Part of a small language model's weights.
Architecture: LayerNorm before each block, learned positions.
Each number is 50 + 15 x the weight over its row's rms, rounded and kept within 0 to 99. Layers, rows and columns count from 0. The size before them is the row's rms in percent of the matrix's.

# layer 11 attention value, 128x160, rms 0.209, rows 0-43, columns 0-159
095:53 25 50 70 63 49 59 35 40 45 35 32 49 70 45 31 62 56 68 53 55 55 71 55 55 36 24 59 60 32 47 34 57 51 20 46 47 82 47 32 44 52 49 55 30 35 48 46 34 51 64 48 34 33 51 74 34 62 34 73 81 34 36 36 27 70 50 30 43 36 46 56 36 35 43 25 34 30 31 50 47 33 58 55 24 71 21 29 34 40 63 54 58 70 60 53 51 49 34 85 54 33 54 75 58 29 51 42 42 64 41 54 69 57 52 29 41 77 39 71 57 65 40 40 77 46 68 52 82 60 28 44 38 62 39 72 42 44 44 75 38 62 49 40 39 41 51 60 90 79 48 56 25 72 72 56 38 55 51 55
098:43 36 73 34 37 44 62 44 33 51 41 21 64 44 58 58 45 44 51 61 30 63 65 70 49 57 31 49 25 34 60 63 50 72 72 22 56 40 58 36 53 79 57 33 52 54 44 64 51 59 82 58 55 57 43 12 50 24 26 44 44 67 77 61 71 44 39 45 39 37 70 78 43 34 68 51 45 58 48 78 27 34 44 66 46 44 39 50 49 45 54 40 37 43 50 62 29 68 51 38 43 38 36 38 43 44 37 53 31 46 58 42 59 58 37 70 38 37 41 64 28 61 52 59 20 66 53 71 63 31 58 47 56 55 93 76 54 31 42 56 24 54 37 60 39 34 33 41 30 36 32 83 58 32 85 64 50 65 64 25
114:28 30 65 23 44 50 62 46 73 13 56 58 33 61 13 71 59 61 29 72 62 29 69 37 31 71 53 60 46 45 60 58 47 48 81 25 73 37 31 62 39 63 49 65 61 64 60 51 92 47 52 56 63 45 52 51 49 19 75 38 32 50 58 48 74 32 41 74 80 47 63 37 32 62 49 45 34 46 52 43 60 43 43 58 58 59 41 52 39 24 51 38 68 62 58 70 54 64 68 73 28 44 30 49 59 63 35 46 58 34 58 50 69 40 72 64 35 50 52 29 51 75 51 42 51 65 90 52 35 56 59 64 55 49 44 61 60 35 49 49 86 51 43 49 34 45 60 35 54 69 57 50 71 39 61 67 74 38 61 41
103:40 52 26 76 43 38 71 19 70 41 35 25 52 32 67 17 43 59 26 51 69 59 33 21 50 39 78 31 54 23 50 34 53 46 54 57 32 69 55 50 42 62 61 45 65 40 45 49 67 49 31 37 62 77 73 41 40 57 45 48 29 55 58 47 65 21 59 53 49 49 34 52 33 50 34 65 50 88 39 49 62 59 56 53 34 48 50 61 50 29 28 53 33 29 40 58 43 80 63 50 39 39 51 44 45 14 39 28 68 49 48 42 64 47 36 53 46 61 34 29 28 48 55 49 39 65 56 32 24 33 37 28 44 59 59 37 40 79 73 49 73 53 41 48 53 75 57 50 62 74 22 30 26 64 73 73 48 54 42 57
099:35 52 46 28 48 56 55 32 35 50 79 52 61 41 73 32 38 57 36 38 61 43 45 72 67 34 64 53 33 54 44 50 70 68 50 51 59 53 75 50 59 35 45 27 44 64 66 44 51 56 30 60 39 43 48 30 55 56 69 48 47 21 58 67 67 35 49 62 57 35 70 26 26 40 56 49 59 36 61 71 79 36 59 60 60 70 57 54 49 50 49 34 58 64 41 68 43 40 60 23 30 20 57 29 38 39 59 58 32 27 59 88 39 62 19 71 40 61 39 43 80 53 44 47 39 37 44 50 37 47 73 20 66 69 26 30 64 67 44 32 59 53 58 67 39 52 32 55 50 15 35 58 47 13 50 14 70 47 40 51
108:65 37 38 56 45 64 53 39 60 40 44 28 60 34 56 63 77 44 25 73 63 54 55 80 52 64 30 65 65 49 61 77 28 64 20 46 30 48 79 71 47 42 67 63 52 33 40 37 61 45 54 72 50 48 27 40 83 71 61 63 80 31 57 47 42 48 62 32 46 44 45 69 52 46 39 48 37 28 66 80 67 62 50 74 43 41 50 41 81 67 50 34 78 55 73 55 62 57 74 41 65 62 54 30 24 64 32 32 45 54 67 24 73 28 61 45 39 46 38 35 59 61 54 37 48 51 59 35 65 59 42 56 62 26 51 52 64 57 39 30 23 44 42 44 47 34 74 31 33 54 36 15 59 41 62 36 45 43 67 58
102:58 44 64 38 69 38 35 39 63 45 70 83 61 43 37 47 61 69 44 28 73 34 83 79 50 38 66 18 59 34 42 53 60 37 63 41 40 56 51 61 39 26 60 43 36 56 63 56 22 28 59 56 37 66 56 73 58 29 57 52 39 50 56 89 48 59 50 34 36 64 54 56 36 58 63 22 55 61 77 32 59 36 65 45 66 70 35 69 41 49 65 35 45 54 43 68 61 48 56 62 73 58 27 63 52 51 38 46 54 25 19 32 48 51 23 44 30 37 32 88 39 40 60 56 41 57 45 51 52 84 35 56 35 65 33 62 59 71 39 54 64 27 32 74 32 63 54 58 52 45 80 54 34 51 45 70 39 59 54 42
101:55 73 25 38 53 65 32 65 54 75 50 70 61 28 68 60 50 36 45 37 31 65 48 54 50 45 50 48 54 52 47 62 66 37 52 56 62 66 64 53 77 64 46 54 62 73 43 60 53 31 62 73 67 59 73 56 10 52 15 33 74 57 92 47 32 53 43 64 36 53 30 66 49 46 47 21 99 56 48 51 51 51 29 41 12 54 58 60 55 76 50 77 41 54 72 63 31 61 46 31 42 60 35 32 56 58 33 71 45 39 44 48 44 57 53 61 62 78 41 61 30 24 46 52 46 60 46 34 54 47 47 61 52 36 28 55 42 49 80 36 67 82 61 56 43 20 53 69 59 37 54 50 54 41 47 43 46 39 58 36
104:61 57 74 43 37 55 37 63 55 66 46 47 73 58 28 89 61 65 56 66 62 41 23 34 54 64 50 51 23 54 47 73 50 92 59 37 47 23 44 43 52 53 66 44 45 83 46 39 38 64 61 43 48 58 45 44 49 99 23 58 29 43 61 54 76 34 61 80 34 50 43 31 46 45 55 55 45 78 45 41 43 52 37 46 59 29 55 60 65 32 49 56 44 29 43 71 70 46 51 42 30 56 47 71 60 07 59 61 54 27 47 53 47 61 47 54 36 56 55 61 56 44 54 42 35 23 39 44 30 59 59 29 89 58 39 49 46 70 41 70 79 46 53 36 53 35 46 43 42 42 64 51 69 22 54 59 63 53 26 40
116:48 34 69 47 63 47 47 54 41 37 57 57 61 39 63 53 33 37 46 28 53 46 51 52 56 31 63 61 44 61 27 30 64 44 28 46 88 39 52 74 59 47 52 57 51 65 30 70 57 44 64 46 46 38 58 48 14 46 65 25 47 24 30 83 61 36 51 64 50 41 72 46 52 33 48 60 54 71 55 46 50 56 37 39 52 34 53 54 62 32 60 82 21 49 58 53 58 24 61 64 57 28 51 42 41 69 50 45 66 53 73 60 56 55 24 54 78 47 34 28 57 36 73 44 87 65 36 57 28 54 67 39 84 59 33 45 38 38 68 17 47 65 59 74 54 59 64 57 53 34 46 40 55 29 38 26 97 52 68 40
100:59 51 51 46 56 58 70 39 47 48 73 49 57 52 69 30 16 55 49 48 46 70 15 39 44 58 59 48 32 68 36 39 75 46 52 45 50 58 79 48 25 61 68 47 55 32 25 49 17 30 65 80 64 31 38 58 67 54 72 67 41 48 40 56 49 50 18 45 78 63 67 59 82 20 59 69 54 60 39 62 34 70 62 16 42 46 62 54 22 45 42 60 42 40 52 61 39 70 19 40 48 34 55 30 67 55 47 44 42 57 17 66 32 39 38 39 48 48 53 58 36 24 49 23 53 59 72 49 52 51 54 29 37 70 47 53 55 57 64 28 38 57 53 67 40 44 38 51 30 58 75 40 31 46 63 27 53 53 75 69
093:56 28 50 36 49 19 59 68 46 48 52 19 76 57 41 48 44 53 37 33 62 72 42 44 68 69 50 73 66 77 43 55 42 40 42 70 46 65 48 51 53 34 38 45 69 57 56 29 37 26 42 62 46 35 48 41 67 59 30 56 39 31 42 57 63 64 44 64 59 56 42 42 35 43 53 50 73 62 48 73 62 38 65 50 45 22 50 19 47 55 73 56 28 21 40 32 81 54 63 50 67 67 32 33 75 65 45 53 52 51 90 36 55 66 30 63 28 67 49 49 42 29 69 71 66 64 45 64 80 86 42 56 65 44 45 46 35 43 30 35 34 55 74 27 47 40 50 40 38 25 47 57 24 35 53 22 33 64 42 59
097:78 64 75 49 48 49 66 37 64 31 49 69 42 56 57 28 54 50 72 38 50 64 33 43 64 49 33 62 35 59 58 66 67 73 33 33 50 65 44 49 67 54 52 24 32 68 52 33 44 56 51 28 78 27 58 45 22 54 60 34 78 18 48 46 31 47 46 48 38 52 48 50 59 49 32 54 51 23 69 46 19 69 29 66 43 37 46 32 42 43 36 59 32 43 52 12 16 39 66 44 51 37 61 55 65 58 62 29 43 64 42 43 33 38 46 39 58 24 67 56 68 38 37 26 37 33 30 41 66 65 47 65 51 88 72 56 43 72 67 40 55 42 63 77 25 45 54 55 60 51 57 24 43 71 53 45 31 57 53 73
089:34 61 42 58 54 25 60 50 71 63 73 58 33 42 58 49 43 56 56 51 59 45 56 66 40 76 21 42 64 60 61 38 47 53 56 44 61 45 55 64 24 22 31 37 57 36 50 41 48 47 56 56 56 50 24 21 44 76 66 68 51 45 57 22 16 61 51 39 35 58 30 62 50 26 62 54 53 40 63 68 39 44 32 70 51 45 57 44 84 37 54 71 71 36 26 15 32 43 69 34 38 42 34 51 67 45 70 65 53 57 35 38 33 51 52 59 46 41 62 63 37 59 34 66 62 40 42 64 56 12 72 53 49 30 72 59 74 70 37 66 57 58 51 32 44 37 89 63 35 56 86 55 58 57 40 50 68 79 36 66
102:52 42 80 73 47 42 40 36 52 57 53 43 62 40 24 64 20 36 49 57 40 68 32 62 44 53 42 28 12 69 47 80 53 82 65 74 59 48 44 71 67 68 65 59 55 52 63 67 28 38 53 51 65 42 34 48 27 61 26 56 31 42 73 67 42 23 19 53 29 48 61 68 47 28 64 80 39 63 40 47 36 50 55 66 45 22 71 48 39 49 70 35 53 76 32 53 56 20 50 51 31 30 54 41 46 54 37 54 44 08 52 65 49 57 48 39 67 48 53 39 30 55 58 48 48 34 46 48 45 22 28 18 56 60 59 60 84 44 45 56 46 50 40 59 45 34 68 42 44 36 49 37 23 52 49 46 47 67 35 42
094:51 14 26 55 52 25 22 48 30 42 83 52 39 65 66 58 29 20 48 36 27 48 49 79 32 78 42 60 45 47 60 45 42 58 70 70 64 75 90 55 51 30 39 75 51 52 45 63 29 51 60 57 39 73 44 66 47 47 48 52 46 60 31 53 42 65 60 42 66 22 19 50 42 52 69 57 61 33 37 35 63 57 54 43 45 35 54 68 60 60 48 45 50 40 51 44 61 53 28 50 45 45 29 67 46 62 49 47 49 49 52 52 68 48 65 28 58 73 56 49 62 45 35 35 61 29 51 52 67 58 81 56 60 54 19 47 58 55 99 66 34 35 68 77 42 53 61 34 65 51 72 49 64 44 43 61 44 42 35 23
122:31 47 34 39 62 49 32 83 81 41 56 47 55 51 31 52 44 54 48 55 61 34 33 37 51 53 65 37 52 39 50 46 23 51 45 49 39 48 36 37 39 49 44 71 50 17 32 39 66 29 34 37 50 80 40 22 52 15 62 67 51 47 58 51 53 51 61 57 49 44 42 57 32 60 53 48 45 65 40 74 67 36 54 65 58 47 65 11 39 54 64 48 53 49 37 64 75 31 46 67 54 78 26 49 47 41 30 52 58 45 64 13 63 64 31 56 00 62 06 42 40 45 52 50 59 66 55 38 43 69 37 48 54 40 52 51 70 42 40 37 57 44 43 22 59 49 68 37 14 63 30 43 70 22 75 51 51 43 57 42
104:55 41 37 56 81 25 63 50 22 55 51 56 38 37 72 35 38 55 72 58 47 63 49 54 60 69 72 23 48 35 66 60 27 68 64 41 59 50 61 54 44 76 37 54 95 29 61 58 54 56 22 20 38 47 34 15 79 41 44 70 68 45 24 59 36 55 54 41 55 58 43 54 51 55 71 70 67 59 47 38 55 34 59 58 63 57 55 33 67 62 63 67 47 51 30 49 61 62 33 33 35 62 49 50 55 61 46 48 42 49 39 57 68 32 76 48 44 79 60 59 46 46 33 33 66 52 83 53 39 34 56 56 35 71 44 59 77 27 72 58 54 63 38 51 48 24 53 60 47 48 71 15 27 34 55 25 69 30 60 49
105:38 63 37 25 44 66 56 44 42 52 76 30 00 52 32 22 72 43 64 58 67 41 43 34 48 51 53 52 62 69 34 34 50 47 56 69 44 28 25 43 70 41 53 71 54 32 57 48 56 70 63 38 77 54 47 53 60 70 41 47 48 50 53 35 39 50 40 37 70 57 51 62 74 19 31 48 39 39 57 59 50 44 50 56 71 70 27 40 46 36 50 52 39 39 37 26 14 30 50 22 40 48 55 40 42 55 64 36 38 20 29 58 45 62 69 57 66 38 06 45 52 30 56 57 71 40 71 60 44 67 36 59 50 36 83 30 74 41 49 54 52 41 58 53 78 55 46 35 57 50 60 55 32 67 27 41 72 62 67 50
098:41 73 39 09 26 62 25 47 54 33 37 48 69 58 28 61 45 79 47 41 48 44 40 47 49 35 55 32 78 38 36 62 56 38 35 75 76 20 40 41 64 44 53 90 54 40 57 56 70 53 66 52 64 68 68 61 86 44 33 50 39 75 52 28 63 22 51 53 46 53 64 57 62 46 38 60 58 66 51 54 46 41 57 37 73 45 49 43 75 53 34 43 52 21 57 51 79 46 58 68 45 61 33 84 31 55 30 45 53 29 69 24 46 45 34 62 70 62 31 70 72 65 50 55 29 42 60 64 34 77 47 46 56 48 50 31 43 67 29 57 60 38 42 39 50 63 32 51 68 60 30 41 55 60 41 62 43 56 28 66
099:27 61 51 57 57 30 57 59 68 35 63 49 53 94 50 46 39 38 85 79 63 61 59 37 40 68 86 35 27 48 58 63 53 81 60 36 64 46 84 53 29 47 32 46 39 65 23 63 27 46 35 53 25 36 45 38 50 61 43 45 40 41 51 80 55 58 74 44 28 32 41 51 44 39 45 74 50 32 64 45 37 48 62 60 59 44 52 64 57 64 56 61 34 14 27 43 35 41 57 47 39 48 44 30 34 58 69 41 54 62 32 76 67 61 38 70 22 39 35 36 52 72 62 64 49 62 48 36 36 53 57 36 63 71 46 53 59 33 57 83 29 39 47 62 60 44 33 56 46 44 69 66 43 56 65 40 71 53 47 20
101:64 71 27 40 58 40 59 40 34 28 63 55 28 34 73 55 41 64 42 56 50 64 44 51 29 56 43 35 64 48 63 78 58 60 72 40 59 32 47 52 64 47 42 75 53 47 60 55 59 60 54 34 77 18 67 57 65 68 53 38 77 61 37 25 48 35 13 53 29 60 34 30 48 22 47 59 28 70 57 64 56 56 48 52 46 52 46 51 43 57 35 28 59 84 14 47 11 65 47 71 44 54 64 39 41 56 35 64 51 40 46 55 59 73 46 64 46 60 59 45 31 70 59 42 34 34 62 28 45 45 67 62 37 54 73 69 58 54 38 46 45 51 16 25 69 53 60 26 67 54 28 42 43 48 54 17 57 50 26 74
105:55 64 60 72 43 68 50 71 55 51 30 25 62 40 33 49 55 40 33 39 50 55 47 78 67 67 56 47 29 27 44 59 38 48 46 40 44 41 30 35 74 49 71 62 66 45 29 38 52 45 43 61 54 64 32 45 79 62 46 73 54 39 63 45 12 32 23 46 86 53 64 49 43 50 33 48 73 54 52 54 56 29 39 51 43 26 84 27 58 55 51 47 62 39 52 54 40 80 43 53 41 72 54 53 67 35 47 56 63 48 49 22 57 52 39 19 53 56 73 54 64 47 56 68 57 64 79 59 45 64 26 79 34 54 56 60 22 41 64 63 62 61 49 38 50 69 38 94 27 50 41 31 35 50 47 76 33 62 22 43
106:40 64 58 60 42 34 71 47 50 58 62 23 39 38 64 56 59 44 42 51 45 42 80 29 59 67 32 75 58 45 16 28 43 28 46 28 44 04 35 45 57 38 65 27 59 50 68 25 77 52 30 52 52 44 35 31 37 59 48 58 74 73 72 41 47 28 57 34 52 58 45 83 70 46 41 63 44 57 62 59 11 61 51 53 51 45 40 38 60 33 47 55 50 75 23 69 35 75 52 54 56 47 85 42 39 43 46 43 55 57 62 40 55 45 47 69 66 41 59 65 67 59 59 60 65 57 64 54 43 28 56 66 64 47 69 37 07 38 55 82 39 34 31 39 49 48 43 51 43 71 35 46 44 60 68 62 54 30 61 36
109:61 57 68 61 41 61 84 65 69 48 31 33 54 70 39 56 57 60 57 51 72 61 23 28 38 32 68 59 55 56 60 59 57 17 46 62 44 36 81 60 49 68 54 41 58 19 56 59 74 61 81 39 53 48 68 46 37 40 58 55 46 55 26 63 58 42 64 52 72 47 43 50 62 35 67 54 46 56 68 60 41 62 71 36 52 56 49 32 67 63 41 53 37 59 59 36 54 28 46 39 49 67 60 50 43 52 52 38 57 46 74 53 39 70 31 38 66 59 70 76 68 55 70 40 88 92 70 59 58 61 63 51 01 53 70 62 34 42 43 46 45 32 32 37 52 43 29 31 45 27 47 66 55 72 63 55 21 59 75 43
102:73 53 57 41 71 58 67 51 25 32 20 41 81 68 36 23 30 44 61 65 62 32 63 27 70 58 58 52 80 59 51 37 47 42 33 26 25 55 31 52 51 66 59 42 48 41 62 47 46 32 69 55 24 63 46 62 32 58 46 65 57 68 46 52 49 32 40 45 74 48 42 52 49 71 28 12 44 50 49 55 75 35 65 32 54 43 45 70 63 55 61 43 50 58 73 43 50 81 56 70 49 43 60 37 73 24 52 49 75 74 39 70 89 44 29 31 41 54 44 49 51 52 62 61 72 66 73 48 33 52 65 64 55 49 59 41 33 71 51 57 32 76 58 63 72 53 48 35 55 58 45 57 28 48 55 35 51 82 70 71
095:75 51 56 49 70 34 25 31 22 74 68 38 48 58 43 47 81 65 50 80 60 56 68 39 63 37 46 59 99 64 60 34 60 38 60 52 24 59 60 53 27 74 35 65 48 47 33 55 54 50 78 37 81 24 43 41 49 66 38 59 53 52 65 25 42 58 36 27 89 30 51 67 42 68 40 51 40 53 64 63 55 61 46 46 32 46 59 29 43 59 32 40 67 60 40 40 36 41 36 47 38 41 61 57 91 34 36 71 66 46 57 48 35 44 30 30 32 52 38 61 57 32 55 65 50 46 48 58 48 68 25 32 51 53 71 25 54 55 57 58 64 57 29 54 78 53 58 42 32 20 39 44 49 55 55 63 51 66 60 47
110:71 41 52 70 34 55 56 80 51 28 54 38 68 45 49 30 43 54 97 46 47 48 59 36 58 35 50 59 66 59 56 47 42 28 34 37 71 57 55 83 38 47 41 32 33 44 60 41 57 49 40 41 33 56 42 74 47 85 29 66 54 65 47 73 34 33 45 44 45 71 55 56 54 55 48 34 28 15 25 34 52 42 71 45 78 59 27 53 46 65 80 43 66 26 57 57 43 56 57 72 35 48 79 64 61 41 73 27 29 41 19 54 43 79 67 37 53 67 41 44 51 72 41 64 45 39 61 75 70 55 38 55 33 61 58 52 45 68 56 65 46 57 78 50 48 34 60 56 48 48 55 60 36 83 53 54 35 30 49 27
097:42 50 57 71 43 44 52 62 37 38 63 38 50 42 33 54 43 46 41 38 25 82 59 74 66 57 65 56 29 12 50 57 65 33 58 70 56 44 61 44 67 51 78 44 55 56 64 57 47 83 41 70 52 48 55 45 60 39 45 47 23 51 99 39 52 55 14 67 28 63 63 65 49 57 41 86 75 55 26 46 32 39 44 64 59 31 43 44 59 55 59 44 46 25 39 70 33 47 45 35 48 70 44 28 78 65 79 53 52 34 67 59 51 37 61 47 52 41 28 53 39 53 41 35 48 46 51 49 63 49 37 36 64 19 26 68 42 54 58 45 35 61 73 72 65 41 46 51 50 50 52 16 57 81 34 25 62 57 33 37
106:54 25 59 45 70 47 63 65 73 43 64 58 36 50 52 48 51 40 41 61 69 54 74 39 41 72 53 56 21 44 52 61 60 60 50 32 60 33 63 74 50 91 59 65 42 62 27 44 29 44 41 59 48 64 59 24 30 50 64 84 50 54 48 67 43 72 44 41 31 54 78 59 25 65 67 43 70 22 67 68 59 71 58 43 52 30 78 43 47 48 31 57 32 28 33 62 65 59 31 42 45 40 31 58 61 35 51 43 44 53 46 52 37 50 40 77 48 65 47 66 18 56 49 39 66 42 52 48 69 48 54 43 53 66 47 52 48 34 71 20 52 50 37 50 30 87 72 20 43 71 57 65 67 35 70 61 74 79 69 43
093:67 51 42 48 66 72 59 22 49 59 53 63 37 55 47 32 66 48 42 39 39 30 86 42 50 63 46 49 58 48 59 47 83 56 46 61 47 47 19 68 49 41 42 48 35 51 36 36 59 69 38 61 39 37 84 48 45 44 53 37 49 41 60 79 40 64 26 53 61 32 75 37 51 78 33 38 62 59 36 61 49 52 66 47 20 42 64 34 36 42 59 58 41 47 55 50 43 45 17 54 46 30 43 31 73 58 68 53 52 60 35 37 66 68 55 60 24 61 61 58 36 52 28 42 25 39 31 35 59 27 65 18 43 50 24 79 58 74 71 49 64 19 41 63 43 54 75 38 73 57 80 52 35 28 54 67 23 50 39 72
108:32 31 62 77 53 48 63 54 38 50 38 25 25 62 37 50 43 59 55 47 51 42 77 70 43 34 62 47 32 11 56 52 56 64 64 36 58 55 26 47 69 44 65 33 29 60 62 77 24 82 78 48 53 64 37 61 45 47 76 59 45 66 37 70 38 39 39 35 29 39 82 67 35 60 35 47 47 32 54 39 56 53 36 73 64 38 22 65 66 24 44 58 55 46 49 75 52 37 24 64 58 52 26 61 35 46 72 29 30 38 38 78 73 48 62 51 30 23 27 44 49 48 58 32 45 69 44 43 62 37 43 28 23 61 62 70 31 35 38 60 57 65 56 59 45 58 70 63 51 45 45 46 61 60 53 36 62 52 64 28
104:22 56 65 36 44 51 59 41 74 30 41 30 36 46 62 42 55 36 70 66 50 36 60 32 71 62 28 41 25 38 37 54 38 60 54 28 24 33 61 52 47 46 67 20 44 32 38 64 48 19 77 26 72 70 59 19 83 46 60 61 38 57 28 49 68 49 52 55 67 46 69 49 44 66 69 44 27 90 62 67 49 55 44 41 62 53 47 47 53 31 42 60 34 46 51 62 35 41 35 45 66 69 26 49 52 21 53 76 40 25 86 44 59 31 09 59 50 53 47 46 45 60 47 70 41 62 61 71 31 82 69 43 58 37 44 55 59 45 25 47 69 58 41 51 69 51 55 40 51 56 52 56 70 46 47 47 50 65 61 48
105:36 44 40 40 55 61 48 91 68 54 37 59 51 78 55 52 66 63 37 72 24 39 69 44 58 20 75 38 56 50 52 57 53 60 63 47 17 46 42 34 35 32 45 57 60 59 64 39 51 61 39 84 65 58 32 65 36 74 52 54 38 51 34 32 32 75 56 85 54 43 55 58 42 73 61 28 52 68 43 23 71 43 63 47 56 65 44 50 45 72 54 15 68 57 09 68 32 67 42 57 55 53 29 47 44 61 72 42 34 32 41 55 57 41 55 48 27 59 16 57 45 74 24 59 64 48 48 59 42 56 40 23 46 70 59 45 59 50 61 36 53 30 68 54 34 38 63 39 47 39 49 31 67 45 23 57 57 32 67 38
089:76 36 69 34 28 45 36 42 43 76 90 56 57 31 37 50 51 73 80 38 33 63 49 66 22 20 26 57 39 61 55 48 61 64 72 45 47 34 59 60 45 44 42 34 36 64 65 43 29 59 22 46 43 48 48 65 49 63 90 75 60 68 55 55 48 63 55 28 18 65 74 42 72 49 64 31 56 54 40 38 35 40 49 74 57 45 28 79 43 42 50 42 61 39 41 48 68 25 54 38 32 49 67 36 50 61 48 66 68 49 54 43 28 44 60 60 66 27 53 54 65 74 52 43 52 54 49 59 80 36 54 63 86 43 40 78 61 46 48 61 37 42 62 53 38 36 54 37 26 51 49 52 42 58 59 44 64 86 66 50
088:50 65 45 48 66 70 49 42 99 40 49 62 60 77 54 66 41 33 49 40 39 50 44 48 28 38 50 43 70 62 52 37 27 60 46 29 48 51 08 56 64 79 94 69 46 50 50 34 73 63 76 29 67 43 42 68 32 49 31 49 50 62 63 48 55 49 33 72 44 64 42 57 46 51 59 59 54 44 60 40 46 42 29 54 41 34 71 36 45 34 42 60 64 59 52 68 64 48 54 83 71 46 75 35 45 65 54 70 72 52 28 45 46 54 55 49 46 69 38 54 52 83 57 42 43 56 40 61 49 62 58 64 57 25 63 85 68 27 25 60 41 57 26 67 61 63 72 61 54 76 39 41 69 34 75 53 57 33 53 38
101:46 44 41 58 66 47 59 82 69 58 61 56 45 53 42 47 77 37 32 98 69 49 55 47 62 55 87 52 26 46 46 58 39 70 56 70 45 67 54 52 40 55 59 71 58 63 54 48 62 72 35 40 65 59 39 40 42 70 55 69 38 41 75 71 37 58 50 53 46 51 52 64 69 70 50 62 67 42 49 43 57 54 68 57 61 52 63 36 41 60 66 64 52 61 70 74 72 25 54 38 62 30 30 46 60 50 35 54 62 58 53 51 41 35 58 48 47 56 61 51 48 56 52 73 38 48 39 15 55 43 63 50 61 42 18 38 61 18 43 80 73 49 13 37 57 03 50 43 49 45 55 28 41 19 55 58 72 57 91 49
080:59 46 55 93 60 70 75 46 51 51 46 66 60 61 41 43 60 42 63 49 59 37 35 66 35 33 73 56 73 72 39 58 48 40 54 58 44 65 38 34 51 69 75 45 37 48 53 69 48 45 62 72 36 46 49 63 04 49 40 68 33 34 61 74 37 48 46 48 80 35 52 53 57 66 44 43 39 40 34 42 57 57 32 64 04 44 68 68 34 35 56 20 54 24 44 57 41 62 16 49 44 32 58 49 46 55 60 19 48 37 14 73 75 38 41 45 14 41 66 41 56 57 62 64 34 58 42 51 70 41 28 31 59 50 70 41 54 57 58 55 39 54 38 47 19 42 60 68 34 40 58 47 23 42 51 45 43 43 63 66
097:35 28 63 68 70 36 68 54 53 68 58 64 44 45 27 56 57 60 29 29 52 72 33 29 59 65 34 85 43 27 53 50 33 44 43 64 61 74 31 57 38 55 38 52 79 26 30 40 49 32 44 51 61 44 39 83 82 64 54 68 39 50 49 59 55 52 29 44 58 24 30 40 56 53 44 50 52 93 49 68 73 48 49 61 52 60 46 57 55 55 37 51 35 70 62 47 61 56 56 50 38 30 50 28 44 47 26 48 48 30 78 53 60 50 43 54 65 55 53 43 24 55 67 31 34 22 47 45 42 30 43 40 47 47 34 27 31 41 76 72 71 56 46 77 61 17 80 55 57 47 69 23 32 33 47 27 52 49 49 34
100:51 68 44 53 41 71 65 56 69 32 27 53 60 61 51 43 68 51 68 64 57 22 67 21 24 63 35 67 49 37 54 24 29 58 62 52 31 26 51 44 25 60 77 33 70 30 53 40 58 46 71 59 61 62 58 70 60 29 52 48 26 71 41 40 61 35 51 49 69 61 25 38 63 50 43 47 16 45 57 63 35 14 60 39 51 40 58 29 49 34 46 36 51 66 75 33 54 30 36 43 39 67 68 61 53 32 55 52 35 23 57 33 21 26 47 65 39 42 34 53 61 63 53 44 72 43 58 51 53 70 29 54 48 34 46 37 52 69 50 39 64 56 61 48 62 44 57 49 22 43 00 38 60 70 32 67 53 62 57 69
098:65 53 71 39 85 77 47 23 27 51 62 57 73 67 63 40 40 25 19 62 63 51 42 50 77 37 67 53 54 72 50 51 34 48 12 29 39 45 53 55 52 42 31 34 42 71 61 38 55 64 43 42 51 30 41 37 36 72 70 57 56 58 45 71 64 29 52 50 46 38 78 63 48 56 44 54 52 29 50 45 38 35 53 44 55 28 42 67 76 49 88 35 53 48 62 40 46 56 70 35 36 54 84 47 53 57 72 40 49 47 74 66 36 37 67 48 43 45 53 70 47 54 42 44 63 69 49 42 26 39 34 42 70 36 38 22 49 68 59 24 53 60 53 51 70 62 42 67 43 11 82 50 45 50 38 26 66 45 36 28
109:40 29 57 26 80 25 56 49 58 26 39 43 13 50 65 53 50 66 57 66 46 57 35 59 52 54 43 55 57 73 45 43 41 68 61 51 63 36 34 39 13 39 23 34 49 72 58 56 20 68 47 33 48 53 40 41 51 45 46 64 46 66 44 51 15 34 42 33 44 65 59 70 50 19 63 69 32 65 64 48 62 51 37 71 34 41 39 36 73 45 45 37 55 71 46 51 68 54 81 32 50 31 36 64 24 73 65 62 50 48 67 48 59 41 58 69 37 42 53 18 63 47 38 77 36 48 56 53 48 33 71 64 62 52 48 47 59 40 30 53 15 48 30 11 30 28 43 34 46 50 55 40 52 38 33 31 38 72 56 51
098:85 53 72 65 56 38 62 35 41 42 42 65 60 44 48 36 55 52 54 51 70 47 30 30 69 29 33 46 57 28 68 62 50 68 43 31 55 42 40 65 59 52 23 32 53 49 73 48 38 47 37 53 60 45 36 64 52 32 33 27 63 35 39 57 46 59 54 46 54 38 54 61 62 55 48 43 59 55 61 40 22 41 85 39 53 53 22 67 53 41 54 50 53 35 44 72 67 50 36 41 54 67 77 53 16 62 53 41 32 27 24 82 54 55 53 37 54 60 86 75 51 50 52 44 42 49 67 29 71 13 46 54 25 69 49 70 53 48 71 72 43 38 49 35 44 67 62 44 52 28 87 71 34 63 37 51 30 85 26 49
105:39 68 54 57 54 40 61 36 66 43 27 48 34 36 41 40 67 68 51 35 19 62 49 33 60 58 49 32 81 66 73 68 36 53 51 45 39 69 28 45 56 70 61 65 43 43 48 49 47 31 47 46 95 52 35 60 33 42 19 46 60 43 60 12 33 43 47 28 61 51 35 55 43 59 50 49 39 41 47 78 30 66 33 63 41 58 82 35 65 53 38 66 28 38 63 39 51 57 57 33 66 82 45 30 41 47 32 51 37 55 45 54 20 57 57 44 49 68 78 40 56 54 62 55 45 60 42 48 42 25 17 47 38 55 64 57 69 70 50 75 10 49 74 22 50 53 43 41 53 67 43 47 62 78 37 47 44 49 39 81